From a checkpoint of a small transformer trained on Wikipedia.
Size: MLP 192 SwiGLU, vocabulary 778.
Architecture: RMSNorm before each block, untied embeddings, normalized queries and keys.
Each number is 128 + 32 x the weight over the matrix's rms, rounded and kept within 0 to 255. Layers, rows and columns count from 0. Numbers have three digits each.

# layer 10 MLP up, 192x128, rms 0.0756, rows 79-115, columns 0-127
129137159156093135070139154102142124104077164100105155104158120128094110067120127063144134156134110084144190158122117107133161140150164128102125100135145118105094156104120196099160133086157060039094100133148085150075112158156167192110102124111107105233041110137132192179122116059144090087134107144112132125108114179096140088145171147115136150178113128164111127088128136145177138152130
125157184151130087154163090149109111083104087146148101105167100102113193115096047109114102124153121145106147143163150149195152073069192183122101151159107100096062147120115108085131190132110126155118119098123100061176104063135095118072111152148193109088107069110116135089132116092140060102134116076088152177098126129064142172118082172120122130106132148159125108151124139165105117096144
174137139103146120117145094160104119104141127197173054138150112071100108073113103084126084085119131126091066118124064182156035162103158155194105157188130138128085183106118143129162126199156163149128128123116156112167142082110146106078163157104164104129168185135134162129167127129113117164179133141145075098147138163082100131140115177135163131141141165118133101144128077139080146104169
122096114101106104127116114131070124145179142143110111172069112170066121179115198118154199160098163114109129142105077110050157142139132155141157175078098170177084145155139110100177109145162127121087141160139139159195131079127182153142148173146136159144141100137111107149119075138123133065115097096107109142193118182104141132133223182129107129131120120092103156126182120113107145101118
090094094109098156142132151140126071126122089147112254148115135140116188109087138111127149166116147114116172138086145170099089180088157126111123176075038145159133172167075144101091112135111117138136157115110109140150150091105141133118139120175182109121147159124161148112129179076143059148111133100099169174150112149141088128110151149087098040165165091131127138162152089084148141052075
132093201097124094137159132102145154156090128151070170135141109111097143073150109129152147130133161144085136166158149102088162107118104160157107082068109128127127161053093075103162115169126122114077070144112119103135193063119133137126156150116065128217111122121109152151077166098177146160080160108154116136123122179154145110065125158117082156176189194158144180138067143125048147095151
148147144123111093135152082101188154137125105071085112134079134125109030089116103093149133119101114133094120101080168137133153057129150148089106129109119124100130093137063149064147152126092115216114114155156138133086126170176118168107165105157138138124115073089183111149094137131097147116093132109125109198093120127143123127088157141083117127096104079159138147154116116148160138097060
162187144190093151135138156103094111135051113097100137113164113120148151040107157160219082099125093159090102173092176105135099148156061126160117104139144142074142177117174107111164090077108178184142107152097140091139113080105160144121095091118150176143138171165150119094125180084139189162129108150143159077150167159191099115113132094168117151109116112161105099149117109089067093158138
114130149148177080157143105142149091086068108176116128090111140114195067144088118147124105113090093164182068103139147170165118127136112126126117039163092140104146168195210132138131153142165180111178113122119126120169088125125096103142150120106131169069116110065165146159126140123147180123150146111143139132128165149122109108099161108035129113127150094130142151165156107157176110121096
178162078105144160136157106125110169117142175105108204150185143121135133124147157153080183089155118096062155154119125155106202125152065120120096115082127118106072114128132153105146140081111088130153188108135115137118080162168141209127126074102125082128152150069116092119140099185112120164152097108150165093060153080147148169125147127102089169117150105124081092093118120101100111145138
080158186099099145182130151129154116121106205194114172147088157066169109142176150181119089093121179150077154124131112097100180098085089134107143091134134165147114122123117099148111146055092169125113059115089157196163184122115130136144093131143137107133130159149146177108107135119131122170113113086096176103065148068043154152068156108138119114174153138149127151142155044129181118112086
102108184168142060104117080062102118123113159121131110141145108140132125138157090161130113084109167116152168155117156146161195212120116113120177110161150129123100080094120173094157168110072170159161150123085097118149134167138085135151135119100121103091121104138156094083148145119197185066125089155062093158127128146129090105099081144119082117101123122174057136087172142143131103135111
097085168106140147087153099095156144160066120122129100095142070144194076114064134197147152134118104128143154140181127123144082150085129159104108131121154082132137190086153164132119091140177103088101102163139134155131114121132169053100106104125120170129081116121184153129123133074126136115191096133111141144168129148135119114120084095074137110116147127144052076139110090098111095121154
076085086123129177177148123098127152085134121121113165121116124120138139133144085205095147109160134156139125145164152184117150087137199134113155100123100103123190173146064044099082140095141158141141084132090102154152156154179197123127114082167113116119156095099124131152128038129127080163138144072124189102106140176117145112103126163152098127104153123167176131155152091095113098120100
192140130148154072102123160055081138141077153134172052145159108141164127080106070117127096117160129136127186165102117156108178138116085117179042145158152142202091147086134129116142097101094182068092134122111113078174107129173158094124161127152198104183088136084158129155138173152131149125125111140151105108140084124145163152158080164091151116135181086098094133127165114129100168121139
122123099125156139057136093200133102143104121118058125098188098093169197076156115105127146108070145163089105076181115158111089144171181116111110113128169088147136116184200131085087130126109106197122167158154141085170117186127129137089165175138081088161142114163177116140145126121169130133122193108095078122126188159139046124148082061121109142107124153058063106126133137125124150113162
096081092093116143169176148154085109100139082151133145158134168184092124133111066121084144097123131114189101110112111146131089116119141177109100153177107210159172086156121165079142073068164127105099185128171172060188101135104207143076075110129164156124120092154143166110167093141133141133143145124140101094151126141099189118109173144098125136152111126178142206103136140100138100126112
120148141146171102152097179080159115071093166111178154136159142110166155132129123139073156121177090112110138099132119082164070139117121114131109130101170069119112175078077172162116145126088136123109149149145143159122099138128137089131164123138153117173123180117108152108131131121063120127073092215202102117158142118168141073099102090114121165111126181072137119151130178140139131140145
174134082159121103170147144137154100103122136128162065162103107147147156128106133076156101162127131112145123167125136134096173095132154040195128146105180120108138148122099175092091135141103123110120194086052094108107043133193075148102122122105130126108130139108150102077114117142121101171082083132128081139141157077116093054116159062090122080133102135111117160105119116139118129154146
111092093166123146166101064167110081145080111117144162165111099147166112119161172079093146172171138139125091117107091117144131162081158185179134129126170134154160098161209122118119090084114113159124083082178118097156132139087143105102123147116106152125076083158122096072107135096081121131078123163207102147126113093130114145087110109137138149109112192154164145097069119112149094093113
131176105202148145069138154150139139111082142112082195134067119133142163147160050086091075109192138082164095091114110115099171170119094120127144156150198123157120112149064127128103132154114189123162096056117156099130081143086113157172116108152079137140112120138148186186091115129114072132091095116014156114203119124141134071107148143219109094126104119121113166133147139123114146160135
150098124080117095139155112138117241062100147125108105100124121071129141133088189115109086085150141090103164173148101097105192162171162140157145060084159127140147092153158122070186184123118141147105202192108150115177142145130120165118122111140138166096137151121116155146132174111118148116119165142184124109171148174105099112103120136147127149141089182168151134143151111124127120180096
151109117153130099133162105129117108162164108166095171135112136137115103140069152182144137169151140142047164087082170144163138091167091157083130121133118126125130117149128201154196176128143203070102127164143095112094061134113127111166160091128176104153086132177141118163172097161100117155123113174171123136116119091121156151095165047146107145163126122133097144079117098138153142124146
114122136146211094060076128148115153154145205198109100140137167112157156124159080084082119085109091115119128059052146182173096146162120098156143116075127148140090111110154152136092133172192174134141085106123117167088189078129093156128166142161091151136188150134132149141140127188105153138141159094135099094131149160114076127111090148143151167122122091149094107079145186150113135066091
130111086103180168153160119088156142134095113163141128139048085096129155135130114067110141104104116114105132112162156156154131097165117117215189160125166068106173095173153108128173151103165148140113172142122099089094145146160065185124109104141142175095107097143100088100126103129165139100094107133130146129129095080158093155108132118124108103098097105097154111137087133150098132158155
077128166074145167094155126121115123156112115130101180176143090140138098093172087129131186144097172101145113081076137091109131050092160159179120145125139164107192122123087151118113134089116132097122074128146118140153131138098135104135123162125167146114094090167131112106123124117146124052095128145160137215132138183132060150127144183120146143135115107155150165045083159090152124095111
182141094126086092141079122178157070100177086117113135113115146129119137155103148171103132125114223106132104102161150149091106090103132077092138113170154135115102155121118147126075156160112131127111083085115151145132171099102108134124168097156034118103167178094156099113142093140165139111136112152155126114108115082148108106141170090148157140132104160156115135088117078118152122073059
096077077105093099152141191145064168105114148132167168120083156151118103204080171149141113085125173067137158184128102130200141171124120123116170147126148178158134088127177082118112096141170115127138138160109110119168185124158093131152163123123118090156129162087090112104093112145099168166118097052155165133079122128090107119097209171130141143144044109113124123125106161071132173127129
144138200132130120142196136134104133144073116160156143117109099068138128131064190153127108128171095150121060159151191128167091154113121071105073153164114163111116129142143092129201146082092128127149089086085116098142100120138116108151159065156105123183177159157121102182108140141146106152139107194140112135138198138171135108125142117106035166140087102118134120111180154130125159095184
142087123144191120127123131093118108155198081160150097156160093172101058166066088125161148117085181135102129154181107171110147092125135175137060106152120144113148090134139134111135117156157151082131153104069145122072130151152101093061180167114128140161077120182078162104164166138092144079148152099113161186200072091126145117127121177032171157116122178115082174095134166150097164139205
116096152098152127130181158160100108174115138158134126113161201123114132138091166102105141162187105059075109092085147150100131167083101130108122095126157127149145117116077080169087093123101082114129138208156159148113108116124099125148141117138124137148193153154142153118118125082135064176103138147148130143135190151107144172134151122067137132090106112132103088100165057117089086180103
141141190193118157128110137120120122123127084157165090159130088153120157114074168141139148131126060142119131163181152086177097126062160105091152132147112059134110075163096155120101072160116128115145111147167046150120129094174114133094176175112159134117171168122086096167163151089137145116158111122137212101053152150084068093099141156115064108153139125112126140177129086146066091129222
170143071098118094111129060154183048096135146146108154118119117073143173079169176166125127179073154157155096168143112096093147136122133154115078159160158152091129141085055105167114176108152110155178118125147126110149079164068120115135151111181128146090128148114152104064130116134188122096123092128140083102164170121122060123120202101105099117136119106093172074084104101153141128111078
101117195136100108138124149128125112186150193114136227108186118170143156146139102183109078144095059132089132125096093142165152167144091097162110188168160073124101093110126151121112116159128154094116112096149131156101180143128098112136116150073146106143168124135182118103156122113143105136113104159127115149090075105111132113105083175117103113187115099153139134113112119087067097149105
142108160125099159064167125080149145134122088134151111113139079129138168131139088145147139122193123163083125126101112123095128150164151155142183149127193154073148144131120126127139118071147131149143114118124190116121075124132115098127140103140116152150078108146163090101146167099119136165100201170093132100128160149178081166106142136123136157169150114076081094155113132159125172144141
139132043057130140075147089137171091126177183143128114152072079112175155107098102055144106114144047078135121080147103167154139106093127091168121136141060101097103135122047133120182158110119137166122137142152167141074137142147157131124155147159184102131145146189146165155146121122150175158118174101161140141168157134204099136095096135140145135186133139158108122142180136088141143072083
126154183140179175106146128150127145096111101119134130166110145156133102110100073139171132104126106141145141092126167151141177163124151112166091112155160075147158145237159127122185134080103142115179188138139101084077121057105084095110091130146097174137095114169152105124181096087164150098158136111091130114103138125137147139114128094167220119108120114092047148141153122096121051114186
# layer 10 MLP down (transposed), 192x128, rms 0.0955, rows 79-114, columns 0-127
144145144107109143105127095107074126082153103140074115122199079038119142167154058182041122160094075162110116155102144101111159176125130138148149110140115114143131141091060139148159125117134148134113142026144175162155116108153114142124134157148097119103131154108177092114132134143107117150070152105113095131131063104126099117179096113155140152198157186125135163187092093140150163143051
107131120118124119126168163154200157122207109140125107158130122126092116170104145110141105138156049109110185140152153130106135132189081094065135121173073154100182113145162145143113122116141111110139132116141156094119129067111129180182142128131123122171127118089153088126158060147114129138116120084097154116136094115123168095086188122167105147115111147124127165059048153185112097136162
174112165105157130090134162155076138104124093080149115111227129124090184102170116122108156078119098122175117120082057135123180113135091147157141132143135154139104172183152142061191203214144106095193166109164141113152127096102132119101118170139171161165132091062094094100151145168137159144108142135164091134142129129184159154133109122093115118105127152063086108131125143150126186179093
127136097193057106125152146121198126093142148022142163139179114180087127108119100104121111082194127146164138124173130099179139174150124143144123127121134104145188095176148103064113150098101165076144159137159118134151114149117169096122101156190123089065113163119144136159168172129168137133112108151132048166154124160122118164096166151143135100114126070146163112166144130198182133137159
097134107051159167097115149141109142137167143123123191145109129129106106086074163108150165083103138122143152176157148095132097141148127105134107153203131115093148138080116133120061146104123138112167068188089170134157124166134176150150113087143109117186170123152115160130166096129133077203134149155163143047118136168150109165115128113147113123099123093072145135085029085061115035099135
104121127137160124108129166111127136201110141131059117099142148068092128102140076142117095108108157109184121093133178149127127086125108114170088125188125091174107143093187084132139149135117088102107076105073139117133134119078137164168200110124110149158169096120193112104058130109119127157112074106110127099105124164093084067166095144171099149144164074112097133140139118159146135169068
098146085098096128097131150140158060106117080090133073121152091041125162128151162099151114087120146144098173191117122112122137140132118147141131160114147144081154121112138142099113143161111158077079136136098154133101100115161151112158125180105074095108131138129123173159154076139201167093081141141092076160131146145131091110201148102168071139167136199133087100107131161128114100115123
101172148143122139140184143132120143157124166090171163132149070105106157155132105178114120165158172068098122145102155153164098158107091143159101181145131074157130156127137122139098120169181080087131119111157070105134134140134181179184142173102199087168089120132145107117110135090132125172172091084090153132103109066116160119137090147055133143109151151152054053180184184156174114144150
163139101130100090087101094119107144139134132117132075158121153117180072163096180164103111141130126167143078107168152141129051091156104162130112084112193184137126137086188084116190066182090127100134104114099122175086169093073153107118105123148093168125121128108093104136094094101121110136122120163175146100178159106133091110087185145169149160166116166110181122147126120092081116118088
073122102117128100150127113140160138144175130122123170113205134135086202134086115124115106161155114146108087136115179149126054094170123168113040117193071143084163107152138093139109050121208118095091064118164139097119135093091124128152124069084174125105076135102126094120161156044167102174088108155119126146139088128118097105100132136134101142122168103141089136108167173115101062151143
154154174126102162108187078123096122131119075079156116126154132054106121112154181109051159131101145145104089098146163103151126131120078175127061149103056069148143164153071125130149054140195081125112199136139117159127068089085117184150151178120153100091112109155112094098153117058145093092113165096117099125090091114117120124122115109054105087146109114167074071116110127128140124134125
158203111134114085173124106120119107104169163114104160122126151103116149195172147143148134113066180092120124129131130073134106121151064191112157150106113068056137085115109164116128166133126113132075106123112124108166119113168113179096184153134136143171111164133143132152078123114104149150072128122141100154136101127134103143155201120129137151089090127089101103058137061175087139111131
170146092146101109188143123116129151139110128131100129145101155091104109134151138075067073094109157115084172198132155145139143109129101191146142109081135156142107155113080179112133151127087154134151178115116086136119120096118091144141076139145118128142124129130043147179096110140139126162077113129250077109134123123129153136145118190098134152125064115184162065156128139143109154133139
139150059102121165133102156117119194189109137120101087167142139180116153080174094141108130150124115133164153155132107136120140123112180124079179084158140140073130194120143138149140060133111171183140189146160117182111076110115156130116113129074082128110119103089102129158142146112113145184183129220124099089181111134165131117071152134135095121103115079093152070163103089118109073097147
093109112118105116131154161140172107118109180139126151091175189135099142101109155129057113055101132083159174079108093132150124130101122122154060112153127105118182189137149136144084093138169119143131157073083127091097147124144173160095164141137074147146151141144073143157166094103093124065104144106143169103082173109153138146181173101091103072094152134130214167100104110115075128187040
064076121167136121091119069123053145171146123126163145113139116116132099204101151172058206109090184188149149156099065114107118134112121081106111167135136083112078102159082084136089103125084159157159129115077118194125187153140108124113065142107203154131125119150120112105146151074111138150144176148046121128129120154144108153053109155167108150134143146104108102172111152175132097126130
225166150093119138100087142178090111165140108110119112136089125105139102121114128101110101106090104195106137141212121113078160153162098091103105168101160105100128161102076137142130120148109168140101100070148101096078135125114116111107133142177128108196143131074090091088126157175129153171110163139111174159127163114104085155122170137132087136126143211088150096145089039090091185080166
083142155121174117194105139111122077154129156155111155132166092108122096134163150138170134074111159100132113142118095101135066071175113065117154168100111082115144135113121088116154174155075117115096075166165076152138127119163129143148137153182113087120114134158110132138098111141155093176105148096141121098112120177136147075159133193072174165109163137101124109132116171144174162200118
116140148102085087136125117134148092128123153125107147171133209122103204079155091087180123118103094111138111115112129111169104132172132141134118175158139085069051116122154074147137144108111103138110140176140116074123173099066127104165130112160142198123125114129128133161185177210148148145115158093108069121128110156140072143161091081138106098118163147109091111136189143149112125134158
086113145087119130101162130147117101144112131146115094176103169150144122077137129071161165232200047133100157145113123161138147198116129131119160168121122125123098126096140168138065069146094130154145088183148143144161118127205138140095111117142120109191095109148124098128119129098131133090168096077085162115142156203131126112072107104094099142154121173153097136162160122149154131163113
112163166170098106158105166165204116101084126053029127174118123139139098114164162102170125121117167137146118118059131154122174109120127146174163064188164138129222092119175113103078135150124157116139126142139131120129160084098153164136052104086155137112129110064128142138231170080123126166105113123153115108122079140093122138159171172151109108129153147180099157113134158086128123112133
165132180080146121092145152146138078143061090169196115149094108119133114162219167134155119160157117099131082095152077148148173166157057111099101149122179093111108096120157186115183127156139126126087145110113142107125117171097141096098194171149101103150112106120107164120097123104108166155122150132102125152131143111100109154095130169122078210087165180146072187157118127158123111115150
164081142124075093132132083190084103167107112119093094121151077136118093113124149122134134101168140145126103083133049130117185113097155189162107129110127177095097174098166065125118180137145163146142114118112133094143167122072113101122131063171129107133135144104117123114211094128126132120070129141160140115098131124100168189097085098112095151090170061159125127111146128128142171105128
076133133112119092202089074177145147068160061129119178039116165143116081131099121162153090149094178102126195116125187126106174083112137199082094115113102100131115164134127142105146138165084106175114114129168151101152163156118116120131093104083095096125119147084157095163143120149155104139093094110170206117140123111160115092165112099096145104160102154095123159123208080107145149137035
170140116089138170159162153134149106074120146134140117142145127128103157141152159095149139129090142076052121116136174142130123112089120130088135165108136123131129123173121169148056158106121038114149109160131130070127152142103089165179151139148073114113090090133130136108093111174167168151130138128115156092154143161096092090148090139141140158136122099096189138118110150137118092096099
138143122145096140198146110127150124131175174153147147104151114119126063139181086149099144105084125111153119115090131138075163091130114151154149070058111199172126117090116126093066221121131149151146165126132143152130122089146151130143067126175118146109164114096091122107123112160152082072105134095126160140114103117149183152100125144103137074118091115107141138141144142171178160104160
087164137187085104133151121145152104137097113058069115116128161136147150121098145096151087124149096100130095130074101160150114128129148155165121084079076129127134120154148135099217085160077094163123099134155111158127157092161171125091078128119157119112141125206097123123115106191097134133089094105105085115159088100138116158113147123109133099184083129184121070119164150157095132173142
126066098113164110035142134141119128140131137128099075165099088157130131163127140115143191151097137167114097103124068084191128141162096093154126168111110143186120144112148150072149096174191146134128094184148151171078140143151087138107107121133135124088145152114090085117139084143058111142116171188146110048133121116150123192111137130102107107171142130063163170124122062140151177153134
127224172136116085130161145120156156094109128113176065107131162104137112176124154110129095255115119198096118132139166111151109131119131132148118140160116101081140125114196137125145124132196115061182119129172130151140138152109149199143149128099164146145079048130191079118151146129151103141121119203139127191128173130138171131156127113171114099128080097135171192112140160124118062157141
100200115103099109060137107078105123143095063094169089145151077139047080060159150152167137186194134105085147095145161140143120180163114073108082121152159131095187104058086086207123045170160127099133147134086144142139175135103137099147184135154168134159108077130104119166106152136099126139133133096115117037135122154109114174103102158158134144129197094152097110091108106143158090129116
154159168117111125116122170115132161106131153096122124135065152066199177117096140130124157143186096127130127105156108065115124154126070182129104137119135056113114115076159110134151185143127135071138165095056131108126149141091131118144138126153121159137133173133136068185187145139093127152139135111117128202154176112084149112152169119158099103084165166101123171120082130109179166149078
097119130124173101060116146144189116161147095101188081089047111086118212142129087176138127081058146127112136126134097125210125140089034097083122175116184103146128159137111153132078168139165103117085164177157085118204155088159128093119122144085102128139104126123185137130114114209094104151116128124137149097121113150138088147090130128146071179098153217106136173113047120167125142154102
070183179143126139151099153148138069153178166101158075168109133182134135096114092116159158143074170075160134084150154152146101175135104129152070092117138158136132098145155049116108096152120131120120100152105052124108149164147109113160158191168129082153133159134132137125074053110128113106159114157132135087134219175127141109110136132100165217111145165114142153135141119108102118130166
138105154081104163087140077109124136085102142131125129152107121101115163087115120064088143103132071060122124112126156135132111054126130082121099111132160131144093154089165099062154156159122113098158216107127153212126109148117143184148142110212132165114116132135145126112208121138142130129117122082176080129073158066103133091150144141173144078152108164150126135180112193158162157153135
124126104095160091161086152172099125114122115133120118155145153158139124097059149140145130150153144102081085133180184178096113146085118182159154146145124106177150112133147185113130110133119105130102131163129129153042194123136128178132149130081134060086107121105129115157130145145091064166135101124136138106149118194096130158092144137136106129113168122163127148078098131079147099120128
179179086161122096134165101163153104079131153153115100138096099107113088055136139129107124063073123137126163125145120103160102088134123154121133161098162120119176140116132196095105178198072101190112118174116089035107132148140095141162151150125115136096171118088071112124155150092150157140100131096127077087124191136184142132157170114111125090147158136091098113144150143090075137128082
# layer 10 MLP gate, 192x128, rms 0.0796, rows 80-115, columns 0-127
108122161156152107153116105153131091118106170122151153100067095145177199128132094106113109122214160116178082110103133114149129105080147139155113121064162053110116101129135053108103125082153094099128114152088121151151127159135112155090116155136178084075093111149111130125154176077180143131145102090131149159105124108131126195119110194138143118145106148167115089139073125162141152096165
112100109109109071112109143188149097112127153130117136095065124134163087139082080093136104138166116173144112125170132088090107132124122134108112156159091099126147093130058109109090114108122104149066043077142075086152123137140104075163100120185136065106125142171146122157159125141129189081144146149094096119106097115123097116213149129125089126126128128171147141129143112079165096140110
085110066101195139137134100193121138122084095080152091163113102150129175130126113069112208188137068135148134101089151071166112159095116100078166180102125167106180169163117106093162117135135094141126122118139142054101062132042122143158084109080076165111105130142071148121129136153147160141095104180161133080098090123132164130195164092172134124102079150150169181183068145064125138120139
122161187109144094107090051166117154095103066143183147099098131099119141132142197119132190167105116177164175101135107117127111126103093116143116102168112132152152080156105104144067093130104108109162186144134145154199106173064071142101133090164130114114157164104098127158174135125110169153132102175188120098107127101127089137133199153174128163159164163091137166144107139135074111146134
114118085077144138114160087185109152132125101144062163100097116124135147086142132162195144143120110119134153171093138113085108174111132108059160115154112174200097188098040122111118089092185176115095127138133154110172138080182115139140102177094094142160111137049091197149140191088110134128153110078104157149077072147141182145136152158170094119130160128150074160149057085114071136091153
125126113167161175157105112149159157093090136160103178113185129145087159151121135107109159120128146130157147141149115132145119150166135150183149138129134110122095176137139139156125138141106101168135151152137129108125150055110129113140130094163127116146194106168116111030137115105114161169160136161132061054133118088113127113129080123149142146205081148138072117098112177135130105187206
121126163120153149110105174118111081145134115070105047126189140076102099124142119050161165195147107169171112093075120141154120111166144091144126106112146098130109162114106130104151102093134154111137149095134148129134089089087115082042070178163107102104090133124082099107153178060179107100156197127115212104092129163091165127177074108133114125152160150140136180124129093135093162118095
093092155154215074162110095145168155109047139139108159105107166131154119129112106160151122122187121126131123148125144167144103163128173135108126087149103100126149159192115149134081119126170201102113150136132075164152088067191106116132131138154123156087162120144116139161148100160144162131125116117110109176050117162121092172114124125077115117106150124130099154136178085110170117148182
087111113086143093131126126143073137116150071102147166134121106142120118132095142119140184146111105168124170142118121117062168118097087070115076103180135145166131092242105109179129143127049109104142137073158114161157103104117119153098103153095146113093165174096109123146149112132148073066182204084160187106159110133081168124165129142116156091139075137124152139116097102113099152153171
116150166107156111117121081209132090121087131105146162055106145088172160159127163125140098180081062072097091140088098080127116046143126105134164121097118137085071106075157073211098140058141146096120133116110119123079159137154117088112102149108131081102114092148099130168124135110112087108128118153120150119158072080156076153134136154164110198135072115083128168089179164149131123051121
087124142160162110124139101180143160106099161132172162120122056089154146077102096165140143147160070189103141161157089125094128174066103097129123122092148090124056110070152158122153118093150132111125121139083110108081102163111175128130191107151114123072150124147146109129236105132151144105088155134122089134075111090110113161196087146088103175153109150173079073113098158154139126128116
101119140114140094084159102176128129126105164154163149139150073097140146147162166159151151154096132107088119107170152167175156167071087133108117121076146082138097121137114162133155148114131114184150113108060113117136131124137151108103118156107163097194170133127151155188148077129157145141089121129123119139150153151097066161150141107078158129122083126096075148112211153145095129140114
116096158098093100188117155155139100085153107144103089143134141141168105135108096062115124109134121115161115066112135074103131128120118152090064206118151137113133138137132156125170065066201184120123097085122154155100108143150143133131116171097191171073115156134078152173130087116095115114132170142104140135157085141084165097134169111091100089064136188184097130070148079104137143091145
131116100120145125020122140157080081145127154157125114132123141126079086100130063122190135147120164175132175136112134076107155072123106188121145115116108187126138208094146144102144118092114159111068130137106201184126094123151129097177050132080162152092057134119147121174134114185088149130117105110122145150147109126070139156154128100086172149100081133200171206156148093098102154160136
155172144172158107097184120170150090205124149053195119092146148072142126151142093088145156157131087097122138180071081085114113175112153055110136153101148147083067128179076094106116137111119085106091115117086193174140120106198089129131090154122143090099135150146095142125170114083100084116170153112164143135151079078129152127160132135077133202092105146162054143177111113140194202162148
112090120111100105092089139146124115124195173101115173183124143122160133119187152119103117165093077140048122130183053169115147103145131111082084179077147099084123173088068122160134161098139190169117156023111086125105138109123119144105134115072103118119112115092098170177174100089147165188124211173085134125084131094075116138139123120174140157108200126118116181127157097108137146131168
074157113203102162174117112135111080134165109073097137166109106150130149049117118116140173191101124147159175112099155122144140128055163139100104141083124151173132120071098147179150106112136157117123115215107204137148127112111111129169172148163179149146126124146065100140142118170099109159123179065156052158167087088099139171088172070149157168076129138150131139161144091133086114145130
134093146082134140151107151153126181133169121108171120088150096103129064089175074148123156145160064197130201136129158093120167159079139137087147127130074121158129076155122159167142155098121127130137149177128127176159100113201137127116134163143105109122066119057085158108181152111058100123143152121131138158185129132115165165185089159087070112119134107177146111165122130096172106150130
109114100098131019153146118117124103122092169085099128113127176161167075106162076066153165119131104164136145133101132156123205124153184164069127116064122144157124123128102128142090119135148116151145165154117153159143112138152146151124101142147084121146073104117108131092111090148162190142152143090094129115091154120121140137161168113097107143120111152147082100163144073160158111156140
119154098126096094084075102135085101178088175125124144125140123139113186053211117108167168161141157150188117100188141088166110045142154112150135131127145105119160140119157209159140171139150116119078077184124105202161128154110079141155169110152130138187111157136131125132107109139143148146111055067177109172123169102147150177129076117118111165134153153215121125111055086093163119121140
134090125172118112142022148120171099111182137115095143098110164101082157087153126139199143161121125172175049077146088111115160137123122087143135112120138139153146148109106151135090115121130078084161110099145132176127190108108161122159115158107141135106149077154101126154190108091136225136115185113134122105174119100108184064122125166120086110055126120116140091100161110109119124095110
092166128133112134153128122121150070111049142150086129136118077099125115107131069140177146152161126146168126095120067108134144100136159157117148080103138147091161170123128141193128093054153058069109174110179125116135125158185164089102149130110161219115060143104120163136125128141065115063133133158116211127063114142110135152100089098145112064159134120181188105113125124176122150120091
093113159055170159069121110057111124101137129128177116175131122096056136152113175086166077097140104131079065141164128131159086169103154133144107076128174156108086118129159114106139170108132135035063153155137087100110066096163087102125106101107170131096133148165113174108163175147077124143128172139111137090081110135079106176081160110082189130150144117126087175109098140149121132135154
122155080056148110061115133118128152161109103141118139058098116090069130121154098138137154101143117136166131119129151168163117133166114095136120129150122152125161124147164147125101125069096150185084130120119147118115094086172079161124076134078179130103132124106078103131115154158116092127154152127076163110111092072148105174148145109131118079132145103126117144152059130141122127167124
101123095109072058080097124117144196112128110158137108100139146191140129165124128165189121166100178105134094137073121124126135079140093139145126121138151168091111133153100162157101126138106125093124159134125111186182124100142152115168095164179133102133109078153127121109187155120122159124130191099132151126200098097155115121138082130066188171042115128144190193119144141130137129140143
084126087116111124135128110101125116141177127103125166138197113117148132113149081161105208117101140137111165108191093141124041146149128178117128104090104071140091116167068166180098108116134121149135082042107101137177136170136125141107133130121124143120104144142129177117118103138099189130146189150101083121085155096136163131143137098185136146107108104161149135061130127155109113128143
071107143199128133140120085146096192198048126138107147094143102126123128106153149103134140140166074122105093146055190149072127093118160121145144126123146192120117210090130145134127094138179121122120078099099062156116147159192126137111159186137118153121111152053153093160123133139168176125140090141142158162118141097155136153178116108136127117221121111159104088142135088151111090117155
096128186092166095107091142119110159180115118119128158088124133121120123100130114151176134149153097147124142184124156116106134156148103052103126148116135169156090171155091094125172137086105127103098124119093138155146065065173128131136055077156085110155149193127061135124107134142136091139148094168130095141158142103177126162161112171120102123133126106139107102133146150112182161100172
041136139138064109091112190112137117179122094085127088137122160177123171093137141182157161157168143157032181201127138162113149124153184146141170202077148154120126136143109151164072120112187165115110096170106085184103191051135150090154161073148164171149082165145105169111130097121071177153166122113141135142118152190110145135157112178144137119178092080163090156043086126164161157122164
125149129101113124129160111149137084057138181117113066136107130044140159160128176143144147190087131153104091190203094118148084090085146128135143102107124173125091112115202068109115119165120121059144118136126154117150143125162115090139145167081120097153115171136089120114167166157173096120113159177141100083113132136170163168114158105137120100107153107141148113084163140101134158151121
102109145068153057117108090175117117172127131141152121063096088114185143153143101177164085180113173145127143141089100134117174143157125108100106148094155138134124132101132101116116134057168163086091159176136149158195133114098099065155092117125133088112053090140097123121123162122107093131133125120139115171130069140134144140150127147166167220073161168142071167168113165081127160142079
069116107124084152098122124164111132127154180157061219151124160126116125207160108153133150142153096116121103189097147152104179177173193112125132125138136079143149126161109124132097116146128057139145076155164159101082152119131157095120190116118116149110156125136112138066117101130155175142115111139126111136113146144177085187152125195109100130098155109116187077083168155181112201146146
087143136145174122159136129160176133136126200106060134105182136172065124060138136118157178144170127081175053091090121120105137095145150130103140129188143052139142146235133160122098131075111059153118082106180189120109109084104162138121134131152144074172116145160136152146155155124182149153104104194147121129150156132163119103103105145154095090140126182161119093111103191126093087114101
155150117111114174084129171165114147129147149166114135159068157181068101138131132138163162103117109092121107085065162119159174131145136149107095122096202118076151153125085125142132111081166125123140148122139169123158089133095096149153143127157179133162145094125108078123137150132112130122116136144094099088080111088134170125189110091133120139119099155164142118149099177119147178121126
116151144101093158095079127122130131151100120142080127107078156177136141102095109107171097137128102030180156131129122098116121143124134061120117113127105097099130175155017119105179079080139215186085189084125135114158138077208129091134097145137191076133136185141169137126151088123184104142130107149090150197161136158137087136105095104150160087152173142108115155130132073137188137143118
123169141055106106080164105100072141149145116129152123109095151126080187169102132099143114137152135063133107161175169145062169148144132083111059136129121142129081112126116121100107123135178143116148076124151071152146151114177086096130113080173074082114163188132137120106153198154245112158135119064092106149094053201134155081188133120112109155151152137125165141155145109160140159146058